From a checkpoint of a small transformer trained on Wikipedia.
Size: 8 layers, width 192, MLP 768 squared ReLU, vocabulary 8192, 11.3M parameters.
Architecture: untied embeddings, normalized queries and keys, value embeddings, an embedding shortcut, capped logits.
Training: a variant of Muon for these matrices, 384M tokens.
Each number is 500 + 50 x the weight over its row's rms, rounded and kept within 0 to 999. Layers, rows and columns count from 0. Numbers have three digits each. The size before them is the row's rms in percent of the matrix's.

# layer 3 attention query, 192x192, rms 0.242, rows 0-63, columns 96-191
091:456452504533529451574482547549485453619472536542453478591432527501515543539509374502447462533530519562478455498520454521485518399494507490490512506517424437475525430499528493576517438493524529578569584541525389550480509393445529489413505455458545588535493522524549504560546562516551511484
091:512505357478529558500538475537564489449498620494505517531463646570481465493373490565542500487562557520518456541503583508549527560515543530553528491453493427530554494560538505528500559514456492548526444584539517484483478515508533578462485380429503470479468521520539524472442436451471439520
085:512564539557503474547433563616493536486540507472508503515583478509496543435506525520481489551506468501522538515480443489477495400504447496397484459491589598574454493442433566498587430501546537455517411562486506523445542527457479442497558511526581439425495498529588526383549519523570493451
093:552565434505464458460472505525364503568534432477465589509530471514490556508505418555430648543506467489508504523522471469543474474523535452579520565568495499546566460506495457484463537550520511464579492560528451510496439463458445515390496489576546461494447462543550490438474497599616403444
087:474556498491544392533419544474451432554555529497555500549472443428504648444528482485469502518482456497467568534472537436425510387533461524451537476485467514459541439545480493449589433514528485569572432525540484518533512529495462486551501563457619491486489455501484546441495501479521462447
085:496475447443566536436496512519415522528541488476493489520465499530479483492443380548392559522505517550540436472561468488567447424504544496561558531552467519443476389488522436486371533602443485420555495506549483549488486502465501439398439445586586536534564472460519489571506496463579394585
101:545511578432380499553481486350585531508411514493516452430482497514534426555394493492487459482499450549408570530493506616518576525446612504558515484434523447519508595482557461483451488499519496454453481423525559520558452452498473542584515517477421498535486460497503471516569439435462558500
097:517504460490539476512470501579507504503527607475540434479537437454488444482514542495556430512558531487436436578541563339404481527487405401382500579523531457488487481510451487493513538499437431525494515561504565640521507465507494488499543411448596384460471476566454451351446526470565635459
093:595566487459517540512498440516524531423478527470504598443526496498476488454469499454498557546427527438542485514477507628467497542504460444519476469461522478423515505475498454527514518563444558512520556513467481439560519546497374505493497587510549583569537562521505502468491478535563511570
093:481509516472537436581489456503488490568511394464512545465531415506481612505517474502476538448487489473421498603560434442505524557574498532496504580511492443507504518543443542456566553471439541503489531446480547450529483450513470469557542520438443423533470478453532456471523543425461540537
106:524516513473485435517493545420541499480515511506440500479469495471516508531434482458454440559496568486476395490536455431405522489471507431478557444517501557521585580555673467447524583499463525495508483615559512567505494546521536496431527479488510489512439572515561526427541474508491550326
108:597533515461485487506453411518469481486459589486479502495538498490510492578414495407480538583472532331571509469514474536555491476440495484546517525529510456475552506479436475506500475617487502535574540469440483486467504470491430558420481555447451468457556430554566470482593481504546537559
102:466525435478538468510505537471662491491561421546507567504474467503539577507540549570489461509559458566507516523492506413437450476466513531447527595579574554499496506429568506494458475559460458549475425508490445459419518557522649496474588517456533527450427527501554543521421524455447493438
102:516527543557513447518500568543430513530482523538483496564461573528503533495494473472450569466552456557538561380483482409522454500488458527494505474535501539587497485671520409556489413534459487509599530495473456416508468483559615469553489534529530479520558596509457479526444569493503418548
087:506512501515558540472414439419470519511451454548512375480494563477424425574464496549519478439475491485540561489495464524518589480501365412467495508486491466427452451447564493474530625609522552477417463486420492510474545427497537452434407532441440493481605488556486561506583516437537589541
089:504385497479494518524381486488381481451549532545508415485375584499481456500537452569487556491569436548574601535531531549402502550468535483489479487491501584497622500533482521594645491441412551522451429572457500506550491408508549439483547531469504557480506531467523505585384527473558500483
109:474480595479503479500549433492473472471601401535524588511508492581515518528417499465552385545427511546505504457590466426512498448513519481493515536503527598539488492458535469486407435581464492588596430673542540525474390504496600470557462446509546577436461588423463495563459508580482468528
127:344514492486430551366516488525439560555506482492496576572422572529492496516578616467503419483507453593483567398541456459553526461566509489559433491477478547538508483434439439559465477517554484470488522475549514516519512482490510448500457596590512502524530491501487553555464442535414455599
111:536480400556531540494533488522580506589478547519462403475538460499479556471515396530570497541521504467454497581549527542490462554530457449585508526494479503445497490544445510522507609462397506483384546516386515530458601515511557492482490480384521438486487335488550474488486435484576543491
112:585475504561498584587477507545576508492490536519415422473481507495523606495481512558435580416477478451527473427500456511444527513539501558460537463422460561372412521449525472466566463512415472471354474489533499556494504501517446472417494515495513543418548684493419505469549501510549524523
101:492542512500537508489413416518538514591517506535405504581512507558492507464492550493455471460514439444405426548537420449577594472519421513531488466601461442485633519603464567421487448468528567549582517492513449515566497431492515455510514442401605382470434463527461464528527517505579480529
111:609495532435501541535518492456395562494564445433436519611432573538515600431396417506550543574515435466555384490534513419536511481468444532584528536484506448536489579469525479521528458543526477490516567591443533566476548525524490503646506496472463531553378502552511534529521429510499561475
095:519514418486549555449519504493461633518390517445485475545462634474535468542460426492449562414495415443495527437382462439470470474438503463483506457476464468469512640535469496484476488487591348542525395462591468434536574479474511452463474501468475504541596472442518496528457473517444514595
102:559440458402381514542463506574451571373491445581511457409583494559578455509491395582481575581568563566484439518452496552489500582444518459489512446567533545481422529418496439520502387531499528493457454531545475460420520441546492498476528465579505512412452532524510424532445476472539482492
107:435496468506512403494390488498463485492547521486506488447530494499502562516515408503489463448503581509514512380487579567517553544471475593462467633534488533548488456442538543506467461582367512499452447460519497569506512522408529388581535522510587453508565436522465472422431483487425453495
103:430585468486581553501522472453546470467596486509532537574483452492494626545568522538460488496440565516502524605497488539497506521545484545505491477494457494478535492462487445507424487406531453468503484380489494540464493586398499522568444440477525479510519402564491438488515484469511519480
112:556461538438473531524488445517505528507533579483442456448566534507590448532485493483570520467549498544435474523364457540412576530398503469579469540567542451486547540542549451422466445515425481497390409498434496494472501525458469442570603444444462485444542494485524471455534525538525471500
093:480542429470498467456508480595481450463452586508490436512532545552502524542396520517466474543538479454434424503576521489493454534491498478514510511530495451534505430585499533482434527601489408417483437559554487455416448455479487566506492500458455498513476487496452544468549430447571523438
100:427535435521477498524486542441498505452494419485493384534465575540505428492498505519474485430480454544583469494585432398559462487539531585508529501547500538444405523445530431504441450534541509477555489573527421454470440521546497616506531519444504535515482464523440511556367502437520551508
105:457471474510463419447447436395501567513421428552418510473514502556517437502497451567481511474496480570462449569557528576405542499554555356514448396483594512469555445476558386484555476471555486539508496556563519489506499547406484414484396491460534464494443496468554452546618508497473542468
093:528502520526557501492507506454534523498431447480500471515422549558532570403414517420542524583587494492583503481500507421474521574525479549489530505520547466568537548513469473474537539505433467415491469524436553482400454436489672498511636442544534496509540436475561539523473456531537478488
104:549569500479435454509497464568466521583571526518528449510495496482422572453491503543551453486460474415512503362506405495561555489465495504555597588576477535481532596458424516447462419474544582492528505511454538543514571520493547524457482487494426541463643522531509390542439549453562494563
101:538453472530472508518506546450543498586553536543416438487525473425527509544557510501372486546481447531411482522474563441520517542453522496455488439557507562546627526546470493591553504580487530417479335589505593455525518556464439476492631526323484540555545566496487532551528513546542440430
101:542382507545585345509555460460549467538555482492505509489424452523590512457419410486562466557555467481537530439519505528413502507465548488532440453491646532456574435630497504520503528513538519559417530454448502519461539564574505508463458476491485419508402384472588473525497496519455429415
102:511458502491521461500529524445430560532416493495505498595539469536432443514521560549449510509526479483468483538484471400512469489491441645486569407508475468530553513536559496450458523450500515497467539526522466403426482539548479531454538554502482529620555517499570588490497487505604435493
099:569461522502566598465571575454516420477420560552557530523540620543460474503470531448537465552510504387468642528556390536476620448570490563528463463507480479589508487577501430476480489517499510474458484555484469504426431457517546507462492442480555548478510559537433442542496521467460463571
104:438569510490549550635551545497441496520459504448508502506501572565509456471520571571380427492589530545513517438478398513552518500436599496485480595507411536478451457503440596448555405471445549558488464588375528495620530618529534514467491486487492471492541477559429487491514441558407527501
101:430453548476563483474540456430486455469490499519535468493502476512425401493534532482418541502454549432460439462490552431407534459559580495553420564513499458476493599405495512476428537493522541525464461472491486528564496480520539514505567549483471516517440486500508452473423454465523543464
111:492556526539479515541452447498577414522485522516553546368531460542458460472479444562605481554472591492502478557494515478544618480447522506541524498535568489457613436488520514441580583503486591475462478502496522447461446569525501397556499534438571514481446597517550492496394498474520520584
101:471564500524485554447460432597508528598523555556478526478570522479395495455504438525562557527521487450504450458492535477486433561527419459466532466559455503513546512480542513506503477485446490580502526457501412598541486497533517555508465579416495600453490494460488500513496448449491439456
098:549515501379575479443409522566548465486480504454537531486448455535544569443575476511549489462541531512578490457488417514518450525468473395517516501502504470623516527532600602508552504524468442550534558554451574574494558557443502543470399550537484471481429488469453592445433479491540400534
093:487483417536535490442460516513510449438469450500570531416534517416451592447566417654569528501540510466431431553579453527449461492577480499485536516536560470493441491495500547527531440503524534523485499546510518593482510418555464530539470429416506541412539443529532498454469458448421563478
100:522587513505528528468520427521566541414459459496449543494614517527468568530437462433519508434452535512440489518625483502442535417429550484611514463479528541486521405516538467477539487556500464508407519530499538488430511491463570529626450473553478571463543535547463458536410607476600526511
086:486443551438515583586493560517478517561542437438533531563523557467445453544578404461423522430563596495538509526519548480513601506501576608502540451532486521513497522479450432524509557442517431414592482523449516448549461453539431400523485477511572499531491436483480567472526582581507492510
096:489521463549466468520543469483567535485461501529475562544405554499519483429556581465524524392501535518546490533259451517499440518528526443394464390453515547500525434488572533554489568448510483512528562372451501462488513487542527437498403475591427466581490501470499536549460535529548520593
100:469478560484548441553465487523569504470488483506497483589484540441465502532399490561567443469369458471498477482456495490483538431523502296451568433493479526433515497523513524416425476590494466551530434556458506466591461478581477428577502522432534423479498560519551543492541508490477467509
097:505439537484512435441490574469500501509419489537504525455430555563597440499526593497460476429463559445579489577496548549566506575535479574500483489551481401488455450456457516524529613527470531562449491605376457494528512483562469555525488430428475532501514518566394517508427525522505432550
100:626571490498425470599484532440556500429557492433559399446488485463450538477544572401528439462561527457506480378614461532553523580486461453539465491511556515466519524450444462467461546546547541426475437518490537558514457535486491493486470542597594444408549439479433525467463525402506436486
099:521407533527426505477615507495559465558451517501458443469493420415536491513599457541494494484456532437470422531490511473547538454525504465469437533552510405498446520500492499447536522487532523602428517477494433527509547538516486473401563471489536467457541454485537483497579499466476465523
094:443553488472515577516489606421582467394483557478482454529518447530457510521656447470564496471470465483521438468409531589448483495442411558457517492448510489465445486443578455534475489590577458459480517574490423487475503556489496477450452485550429489477473547482474508545531502466488559449
098:503562550496490486508503594496519500447533542458493461483490488526532442601476524509535549458479547543380469432511490484496568518552552566549498476418541502457561564405561542437493444488492511544559562575513462548510540492453479543525446462431424546558477474568517634461521547552550534674
101:482496521470511542489515442469471501506405542483643523537509540559495452426471509490491528490403535590488523540489406493485582569572500496577466595491499493444506536499528519587531475492543468473474469591553449495490517577487412505535407426441422486454415475503490514506457410457530606419
107:506457538533552541502399445522455436519415548374438491529414555523578516500399509562570507463570484510585554573458521462512498442482497422492499527568531476471623526528459529509469461554475509456525472490449583558465543546426497495486460575427471504484468483506565381532531507589514439420
098:516539441437518504479498572486529514523510483392540469521547524534624537463565553492562472568508519361599545505537551496530529582505483543468501496429539637398566500485502540424473589429476509556518486508555423542449449620456484443460427573429482492513534526543510504493470484563499390517
107:493483560495448489476429464507517447488514444519459562463411410449527514518547467567468449498571465536365463599605492438493544528501518494549511508451453458526483536543453587502556505502446539512493621584426455553438550532424434589424524443568461509493529583418620472516523597500444441464
105:469514542527511455523530520448463499475462558550510559486513485437490492431385466527529483456443538482483556517539362533433549466471566518470514445438444555437477480482484495537455469386465477458446428543421475533512583649485438505519428479495496534501521410460435499529593525534511586508
094:442468457418392473481494489457502572516463397519501459598500572618472406469483490492450561540501454553473483533454467610542546446483476557440492418545573559442576568514466464398503382511521506517463519562493498467472496488501450505491462533469425502587618505418431555543447472593504573459
106:435501483531485527366584601491523481489451467514559492508430547514491508483509436460480554486454596515465497551507484443534521543629597583501408406446477526573523588506413513507519444556524530515478505523554456500417451388441493490488534491464498499497568464507457423472482453485497377546
104:531436553567540485469558446481504491471480494513554512466411553527467523484412493549596500514496463568516466552551447496527551479593612490516525542486497571553490430410539466581471531485540457470488480530482485418487463459463522487408503478549513564522418446554510432485530577553451427601
087:519575534550499480495479519462477469527499524474533485548524451580554504450549586425582458500463511515509532464466531545481516572394453507560477470485501370591387579556460501443409509518559405484519528500503507559410499555461563600412520416489414484505481431447562519525543568568579564525
103:511607471480524565510598463474549565555475535380498527530457482583533492511501412579529411479492619463459654489548564479562499473509464449541515537477472473506545496548400473423525533528526498411543548510429486479495498569511495463467438633518534510574558505515533525497519523561482420594
090:475508539443529450467466551462557539475463621609535496396591452464503554554507422483474476532442467483486539465518511409471488512549399543498528472421494646474529557495476497511559535548516498415554532484511585544509511447496641559483463498542560467496451467585418438495503486510463483460
102:496525515529452429539460481503423480435418520472437460538430483494478513511560477504516455528512483555502521464501483556446460424458448419540432501461509533468460520455495555569497546545606493481599518517470591476557503518472490500502449449469427610440529547533477478532426454610516470516
102:477561549578529458603487536547516453455503571500514456474522412462467604542495454499530574423520505499494541449397436525473440390464431596517537449488449477518514448495480522547473494465488560409511476422457440547537552438547430524499444555442460464416521514512505541475432575603446529565
# layer 3 attention key, 192x192, rms 0.243, rows 0-63, columns 96-191
077:397377494507529578447521538482470489435530455528497554474546596481571534438525399462464506504453557461536599524492551552462567465657583463494417412477502441488470474449506419515371504461505465412481578520460483481549434606536531452513544491469508488432460501520454422476497504483539542507
080:518568526548475468515469491522437497596599449571500420488479394474478398548471491571599489543497586487521463564431455539493516500479471501439473466479516546519437503484562577509547429471569528512488426489464525448500561453483483408524530538568570567507577445453576499529479442278516457505
080:580523454534490551513500473477570515365535512516442373511550496404465480601437438548489439537436494456496425509499553583525542463505491528519463514549438472502595417627487503525500566480454499571533482472538600524572441564548490440522496471511445488478517511449466560498529533522478456541
080:474468514608537433415521500411559533564536508432490494519425560551424509493397504489425441508472505492460557483457443465472582455650488469441499512510461470490464374583412495504568588467558520536450505541552488580463477577509493530445516455521595480453499531450609453516448509458437527491
089:516544548525496611460439548576538447474516554481449528491486542478478547489336533516447619512450558487498574527496541554507481566510518548454498449593463482525610481531486536544435514471556491455455538467403552510521469435513420355539545544502534457500453567429516498500462528433527571589
088:520515521563495507532487456432611531490513510491446407500425495506403450490537555535410497461558504513540550452498575442552464542489467461401523486461452532557508445471499519381567488437450485485386487461541421615511583455518517550381499513462448521389528512537567527533490511494518544457
108:462577505563540522546452443476397418398436492504413593472497581480540533474446507540521482473485550518529499512493449621528514473587480528498511508496543512497504517598494459487458492493571536509507426518387450421558501548483486539532464528528442495577607568485489510504491521575412483522
094:498532517549448455555455507467459410559506469475594502513571557470604582453672532413484504530472535468584541507441519596517505513497479433563460508460498502431456545451561528562476478546419442480561562579436459486555439582560503632580487425552478577435478535476515494494538476445561488512
096:554496463471481588574538505531462425472574490483535424402524445483535551571545502440449482528604477478465445586511473556501534499468521534557499569489526566492531572474514582624542450519515475490563573423588519494487432526504469652534439465500585502467421434600479539460498455548493501447
095:437511577579481458476524588528446438426486466512444630463505504515507419501489494496522536523435577467495490492514439534470518467524472465547500465466547557385549573552469399542445537533516567428542498492456549463612455472443406510592507606546462569619481520464534483419506523490495487615
094:420554509543511530475464417502541473528425531479574451408483479439489470457373516584502538575461450533461548475506454445538557476518432446475449495431455470432488546466484480486479506452382583601459397504423461529450467448549610489429515580450458458508470491486483519563519406437593438416
109:494527538488476508454458431479441617443552523487472457363554500483494508534528534513569397453517523561515463475536501579458492508512557475496511583442558525438517594516569538544534425547497564503528522450535547425524460507543506601496485482550567493424390530458412474580538485411417487518
124:447560539542562549447487424439500527482532454544515512534410481533460466409441539501492500452501444512469484516488544405476548487475468470412534474515419527450510544485457451544551472460447547478497441474528485519475581487553524536524479599445426415500465463453565527562525535506538518501
098:635475459508473547500438484406480522557489550514474501476464548571559469446424563431557460626463477493498425519491523507490528355499465452621513483515541468488437495519450560578548551517509577518453493580528542422417488525501516520495471487460566505531491551431451326532409398505524479505
115:506478469480497489488471441490480565495386526588557495589471476568486577515487568491530462428514462496459655561498493519534552496533519494502610399419512438521414559481504503484577578439421522440509539427522511450532438446564563451566463555433388487529511446512566529532596500527493473528
098:409531464555425414531472506487466439556473450503520552458403443558570457506510434506546535584542475490478541484578495521484495485499496609514448465542454503490494540485502581580553530476449518483532469542572425512526578574533514495452454507519521487476453520512544592491534524578535450463
107:464534546484520531497465514457464546413478459513564526540468471475514563531493531607551430428428564536471418443594492416530558428512489562565514518430511536559568551491600336489417588560471520489474445511481506510538520406493453498580494496434569494511480436470434650536526519502515542567
079:417510462545538468515489531501459538557431471465438521480509452524480489494440381480493525527485504491494562409532560507488543456515550435480477571530495560466543491465437533493481522520517536553537531573476584446480402549521493431498566473567535500566443572491372533525471531493455408556
097:487515429537564523478554510510450531567445420502478433537430538388497460476536453566516407519502444464495555527572515510483507537504486458469489508542437547465516487442423563443473535519543476516493544481524455474596552522455475469445523462428533492471419511441484401492502521556440391593
106:483504540493541393550426559529513476480524603558470421524522518533502467532497514444437513553529514464534447501445494441449518441510421462523456555508489479451537562486480477443617510547569542534595428546481516570484527464474416417414479557448507465561550548564507484515508519501511492535
100:472438462455406394490505512452526502518487543486455514435544548539458569468489578374449480464481348440553451473528541521539549460368454484559527465514506539452515465588522507546550481465491594570512503548469479473428493436514534389503459541453475496420539446427438479459407517537570496571
107:532542591428579400480568421470473467447606572433466498503421511431474502503603542595485599499514485534453452490543505455506546519564531398443442523445489440500538557515466437473507494540480493505487512425495494534445492400522541434427530492534470490604530506527460576558560506587493395512
106:527493498469490502546557601541505443482426591458487484552472512482520488589487456457484513467517536488442536549490563477528520418456467501441523562563474421450453470507518471512468547472610449485547460505509487340391453483467534497485514507593446488503585386572469449504460550468542549453
098:557506508501462560558485440491544563506558500514521421465513481489498438538527592484533428540501487489437514523438521503503460446448411472515533489553465445507500502576576463488529509480445490571508412563562537454481589542462520483533552465488500558561552464498499466514504524465618612533
098:485468414435539541557513542506541508535387489463513471497550533550495539527576517449461493439440543570468443484445478576522502439534536469530544511484486522508502553525497503446582466497541554545521448469443496460483503484492494518548519573571393570548504404419467439564495508561478469477
104:453535606495560585548490525592473505399475546503540611510533607529445435535462450507555630422460504528493487469394486565525498496425539507547467471450495498480517499507548507487536523548399561500467563561554530574515510456499460476513480508464457420601513493505472417458543506494437486541
092:513494475577556552480519465473561516492554463421541446462614468603471395488522486540447533472536494491541603535523513549499521546420518498409533485627425530473551484531513561522448520473413497451516560494499495521603509499464550527443450451435450520533482509535440484490484503541497436500
118:501528447475559467565536542468574569527454478627393534427487472460453687505488564541522545507520433497541509498486491448464479456468519502519484431537478545485400506584459431465590383476451509506548542434428478532480430477480484452513490495508578531490517584536476560517556477493558508521
094:494562631511419508446554578448552497514588608532481530583556435442493455517468526438434498418556493477489522491457519419449505631506518499522476525508505493436551561588440504577517568545520536605421533560543471447550467421521560537466590490549465506480512573536556450471524450487500412556
101:571438528562467611466542478495482472454517476459544578460526525466470518455478472542543510584456528451605426475441544627540486445446532436467513353492469390555450471480485478513523561450513542528511496515450500495482501482532543553488525516498479517551560448490539455437519506491451458416
101:542473567452467444549538612399479500475501498487478514500486458529496560482577390483540459484542471495529597428415479528522453576453521416496510446496550512486440489540510460509436483466517445451445521534552503539509487439452508495538422511529498553480442624440394522516382554561507507454
100:492535573442561591543465490536476522438550461519522476487455515498546538514518508480501453448579537533540657497520479620476520470487504511496517567415489517441523459496537384555471522558548529460493486515509574460444506525532448527441454488559465477530544487411513420502516492505491509631
098:566476472562525504533473516432666464510524460457448573563498474464529482502520558505605491467481461549622575558530470531582458528491499477519513501485485488576407536501515414485510480469520475466541517438511498524630505563439578488470498508495501508509507561573520455521446479376427509507
098:499546483538509571499521462472428509506504467497470580539490473602492520476476541490405555565556567474457509452521504620545469471508555533454517451612496557447509524497588540535476481553493477498499381549514462410395505500431506533414461536525524605416490463546545447570479486504400575427
091:549520488488474543498498517466416514525433499483516490552528486491516483452553487515448412517527499496488380494521497379553474553476551501533477491460530521516477487491559560484481500486602512446443447412422544498647487670538474570516529562576387519541409567363473424470516544473564484500
094:423472499457591476521487491586481525498537548510508499554525492549435465562523444566430471407517528499595579513490522565608408518483479424457458544464505599494494447529513457396436463587472478527548470455520472477475512461443519610501420515471466501544419468483489487499469523431450465462
093:446545528422570529538507477461497570487478547499585506467530483480433540498577508557514485530483505488546479523576498581497455571450477494409508482542554500567457448512457584545429389403516502414517601458544501475483459468468581444554556539453582495511447534430511489529429469469589558512
104:531473443452437435477476546431436528537473491560603482492548533483495555470466529523460380449528531490511526492494568519514452469492438577507592476483520587503406478498399532518505591455485508502518609450584520553601580552522416523448605487604445467393412495498537467511420499549492477504
091:441456541526526390548469516468423581423525601482447573547547492556483493432452386539506507486556489456483429458455391551518473563469439463489465458511462542521402498466436501563571581558502480510509441566460491495469507497537501506538572458493562435529500496506499451497430497524484570446
103:525413453520543530592565503485582505446550512555544495459562478430464516484529456431531504537621495435467474441459465478579510448559570453484443525466501582532519489556467433618445570485512513617497479423516454518492474535568527554515405453463533491486480488480437519527554523498516476553
101:522441495525538477534515507533465520514511566466492389531482522420499460549686588579486523501508467559469465505465523513505369469540472518553537525524465510490459441384492518500439508510592443464494576433533476460488489553534442550436510523658502599427445507444467607554548569458556563474
104:545502508493572466524482499571484574537534480451457453578467442550497498480439438538439520507450538486498505476401523488503504503522462584452513442550478470511536482470453560464431560496508516513469500485451427604516510543522431401488514432427614503513558554484478558481488545587491607535
096:565474483492509393514466495520549449509504504554469525570481443496445400496449566531499476440457561512471547504603525512534509372508537449577499512576516486416426607481508552491522473522510553533546361549445490457493417541462483507552503511546496475525482552440495533506498470526522439509
112:447548541443506580528486557466475478494479576594533455479591504547474535509545461532530538488465431612532605454547536553510404458517505567526442489529511430503446527497555452562436445521429398548526500487485494499408365514511564410478424578604555533394500463483539491576531480512455541607
094:484430563558589502547451454438562543396497469514551468484391530356573454445454487477543527484431561539489466466412572505582575504450561508447498523455392468483533434489500518504549514515414529541494506454585508536437441469570458431404464486472505506458473608479526466503457475559535568536
103:604534436531457400449476464584408503499484398468515428558514476487499569530499591468550476551502571493436539433501509530520466469465460608564507386546502553490525427472447580528521581591560485454498523469447500516450486475507456514469456562451513512549505507558448467466455441554460510481
103:505461487505552364472529473521597507426538451489422501498468464540549592467451624471426531502592477396479523479527432515563522587462455405494538506484490544500546427555396447616487498478444440469550493493491467480365479529530556487498504525478451563556412495477527526464503496462519451443
106:470577504483494572527511534407452536534484562561473397489519468389603467508502525501565543557547452406466616538556471488522537420486527523464502510489543504457464477456488448543491530561481492563474451492472447465409476485479420577497535535637515518530475428485553438555469507502514416346
105:535508595502517419392480513499420516445515526439396523542488456549567468588525535438454394510569588454569427466538500524495467590555473542495441454478523515550413415502508502494472540493632432487483551506500511556546500509397455420533490448558420527516482527497553552471461560520419493454
098:465555435523520562492469545430509463534472490463479441564534585447529494594551505560499538504545489512466460526419495535483488568532451560532524597625493452460471490455520536521467502370525511573500552489598540594453516471465512530467481557379499411534424436552465414496494479521440539553
104:481518537467527463526529554484502458521477507534434497498542530433524580518615471509463474573513497530569591509561470521539531487502559556507480506461476483389524468510522536482437481538502431455534561499478478470540457452533499620455502585499595458482533435454594579502529574472496390545
100:504502517570570488482515429467534451571467554500584514533649437458504518598531546554510572503434539498557516465392516551482507581511512535387479549463454505441458488436596450555539464488408517552425555471583493549437432575539546575501563474426470475528506541523472539553479542551562608500
098:489447523476466474539495487551500497571407462532552474605454455496557498516466490464551424506606553499601482491551519423555550436526458467392506473505477417595479516526488525495556541439629518572455535564446543532528371536482567591450513433396530479512564568593481515476499437474474458462
095:532539492617618439452501582473425488525535547512412543546549514462494589513624460543435591458558569488454535485396516505426526495518528492550456474610508510464460572462475479493547474546494487533469514491575549623447436619533515519536507524571504509541513521510491473451454470394434430441
102:476463541563528492462542473480535477529486538476487465590537417453506500431432556447439459478515500464549549496543468472446403537469462545464489505509522508626562453547481486482511523540589514443597550509507518505536454471540528394537466454449506628523437530451568367454446481510495519473
106:509462597519464471492463412491446522582495477543444445617490419493590509494526392449562487495500672466461530492555533522575580469403470472457577429509538560571540461519502503525605534549520505564483479420512476515541608486531509521512474473421497466548503425494443564398483504605406452473
100:475531507500535509540473560477467426464451456509539541524472453525421516573448504515446543512482526539549519475433536518536479502530420465508562521538527507488479535555576534564480455547565503521478549464408459546573494509439553453485479496496491487597507504476439505482460462545415530464
099:501490605479457398557535528466434495479453397552438449494529505550502509516507475484470526508534445478596486502490462468439494495476515514452473452587498551447495527601588397507477508564420499457579504452562512429423461507593569569531431527442464512453451504524506444512380485464522518550
097:508459520497441463440517517411518499432489451491426560494491532480486536497488588558494563458474531532530446495519552533500508517533531598442520526532534506529463430406551429498421512523514528510468569528414492456553566359472496584429466446567514530520473444450492536518530525548417508565
103:468512530522635554522516637486465548510516431446544554519523559489512493440528377425475542531568487459521541521565539462442469653491494453513515564500452458388462480504403507504428570560458505469486480587438558424445527499503553579575541517484556423520545569524466555483423555546621528526
092:522468513529455534525531453573486489465467541466515474392495506471574496492426471478543467470514468524466474499496591476510546493473527526574446470506528379522502449433484477462454528482489563449581427527590532565500565451489482487581470566504517564598589519535546463471435494501484452546
106:552435495481399416529543501464510478557465505524424504464558548462522448575585459476517503560399462533575492529444471525432407421581487488459448514488500579478414544561469548501513564532564366500563437403498460530507496547509535548448528500559447511506507537524492543490552528498550545432
099:526491451515525512508571492482555487486409573496505483576493592528574516495422460594464538517465516599454517522519502441533578392525523467517531509491505466543541504477560572522538520489439519368533508434435529497450498453513562484508524437487432418446464499479561424505510564486511534445
103:533507585618398498491452458581433547503436468484498492543510506465555554463528441466512587536535539510522578557455458489617543543582512583505422455519485562495534464509526516506509550567528418502591620428479493578604499470486410515500453471509416539495544532536489563469438551646480502530
# layer 3 attention value, 192x192, rms 0.267, rows 0-8, columns 96-191
111:542519502532442609634593623517521524475461544427469533510493520540540467619480489486429562527556452521501503551487424499487462430547559564519622494517477451456509463481514460495551621423548462517487507508452500447494549551537459518468530503519473491455501422487586496369542460479531511568
104:515471497516524436505574441523577502516493462570446502459500519452569479533539473501496583437474461482597582469532485432489576525404514453446402484585525504476532477470496564421568513627366542438499541486504522519474392433507560517492486628496527570498545580497429519546474463489591422504
098:431495500503506413536419521536427455496489522455474454525512575570569518599434441528500433565558541511495513367504413503538434537438544474516481486448457539461548517470562493488472487562543475476456531471505497499507563410470509519548509529511542518560476556486473492473479435543446447480
097:430474516615581457464542601553440458342500520450538548567497566549439489521456444470547558552460474500501557505489534493496535418559466466484448451568417424505503559570523539559508532491541413495582563544474472471504543508560547455486504467520527487589546552561490521441507536388518473483
097:514405573568439520550526536561511563516547515547565558454457554542499538514520507547533386525456474501463472447495430468472492441410547454601581536526413509522488505465531470585511508546606558448469510488552495521546493502532531572487507384429465585535401599709386491517508414434519448452
096:452565505404521466494495461491521576581481501504481459480476428570421479622500506472690449473523571480507565599516483487500536491520504573553558537573533484522605531470510466539473525501583513528524506468478507557620533478557506489443513584558592532469465445600525491558533487495542477537
098:488399504552403537489536566472476627511425465496504468413506465527609488550558511472487480492545436596447461553500536421422490468498432494515513546519542519502551491455576505544601559510542473506534478492488531467531468425538520427504522471451474415528472559468510492476587540473454463484
099:467567540421573491575544466405495510591474514430497468460516467437405441486418525554455550566487553542488524474564333450474465452537539550503532543518518515501385506507427473465539463478411525430584510515488542501465471520523507363573459437526492439569542426512479513576434475458376462495
107:476499504594543496525528534574516601507460544537494517481526500508498563605566517576472357431506469468566528499511523583601535476463474490546542445457474459538453413567448523612535546487490671552512492565418447524461359476531559452539561515527470437442489526568549454529528534435478479475
# layer 3 attention output (transposed), 192x192, rms 0.247, rows 0-7, columns 96-191
115:547491523526496514522549561518482468507617523599507473531526537500473422509541550534425474431572536447460489602539461435458523565517530464452440506463445442588550507491511474472490476465431542447490530531482495597509468471494461538404522432544394510484481527480517440565598440522609621529
101:397454494554405555494480565530484434517421459520572509542472525504525520388478491498434469541449506549535457449475521521470472545554537596497429486530516507521477532483523409522533527478564583478579494508607515558450473573485522507433493496543469498540385597566503515463427545460534508477
098:488450484425438564521511361506505559520487483530428492458508535537483453371549493503516459525547508491519572570438435551481492499477520453555462524585517497678545489470517518536499558503469490517465541431529484564508595514520473488499510460523470448437466651507443392529547528472476541469
093:497486513480485456526495529514513492437504511505552445514606449580538500521431548387478438510493526572500518467497453511521498456507564491533502521500441568490449567464510474527450437528537472535484492479518540571444541483628563505574517487481548602442422469418490565565523458538487468539
100:516470432438402520495428463496527432423509444485532416395563556511523487545526507425513484571519539628489475472491503475509584554507573449537481565566466517428448453458499571527496509535517557525481557604482430544548500512568583468389509489407503520501394608504367525475420528483516527487
093:471561596543545483491432503538457480462529499417546539450488510468597492432356507564510434499439493501567604492536518468482414538426481485557528520507523439505533473502496451499436484444558449507470495535521496601542506545647539450502547489496442516559425534527484557469606514532409504471
100:508519464436556525339627498554553535497549399494470501565493471550449484530499516495502522515509430474461532557539568598422503582465538501538474509499419473576514546533510393517496549468471495579498518567474427419508447556521471587591510560492458523517440524438397473507433444502528520496
103:463545501545519495512536538457530490471413537479473458496460503504480467563414448549573388405509523516467453459579484474522418554558455466551552473422506432443549575451450521525531454455505566587473563612447511498517518572470532559464523481518548518477482560489482573529480531499476479605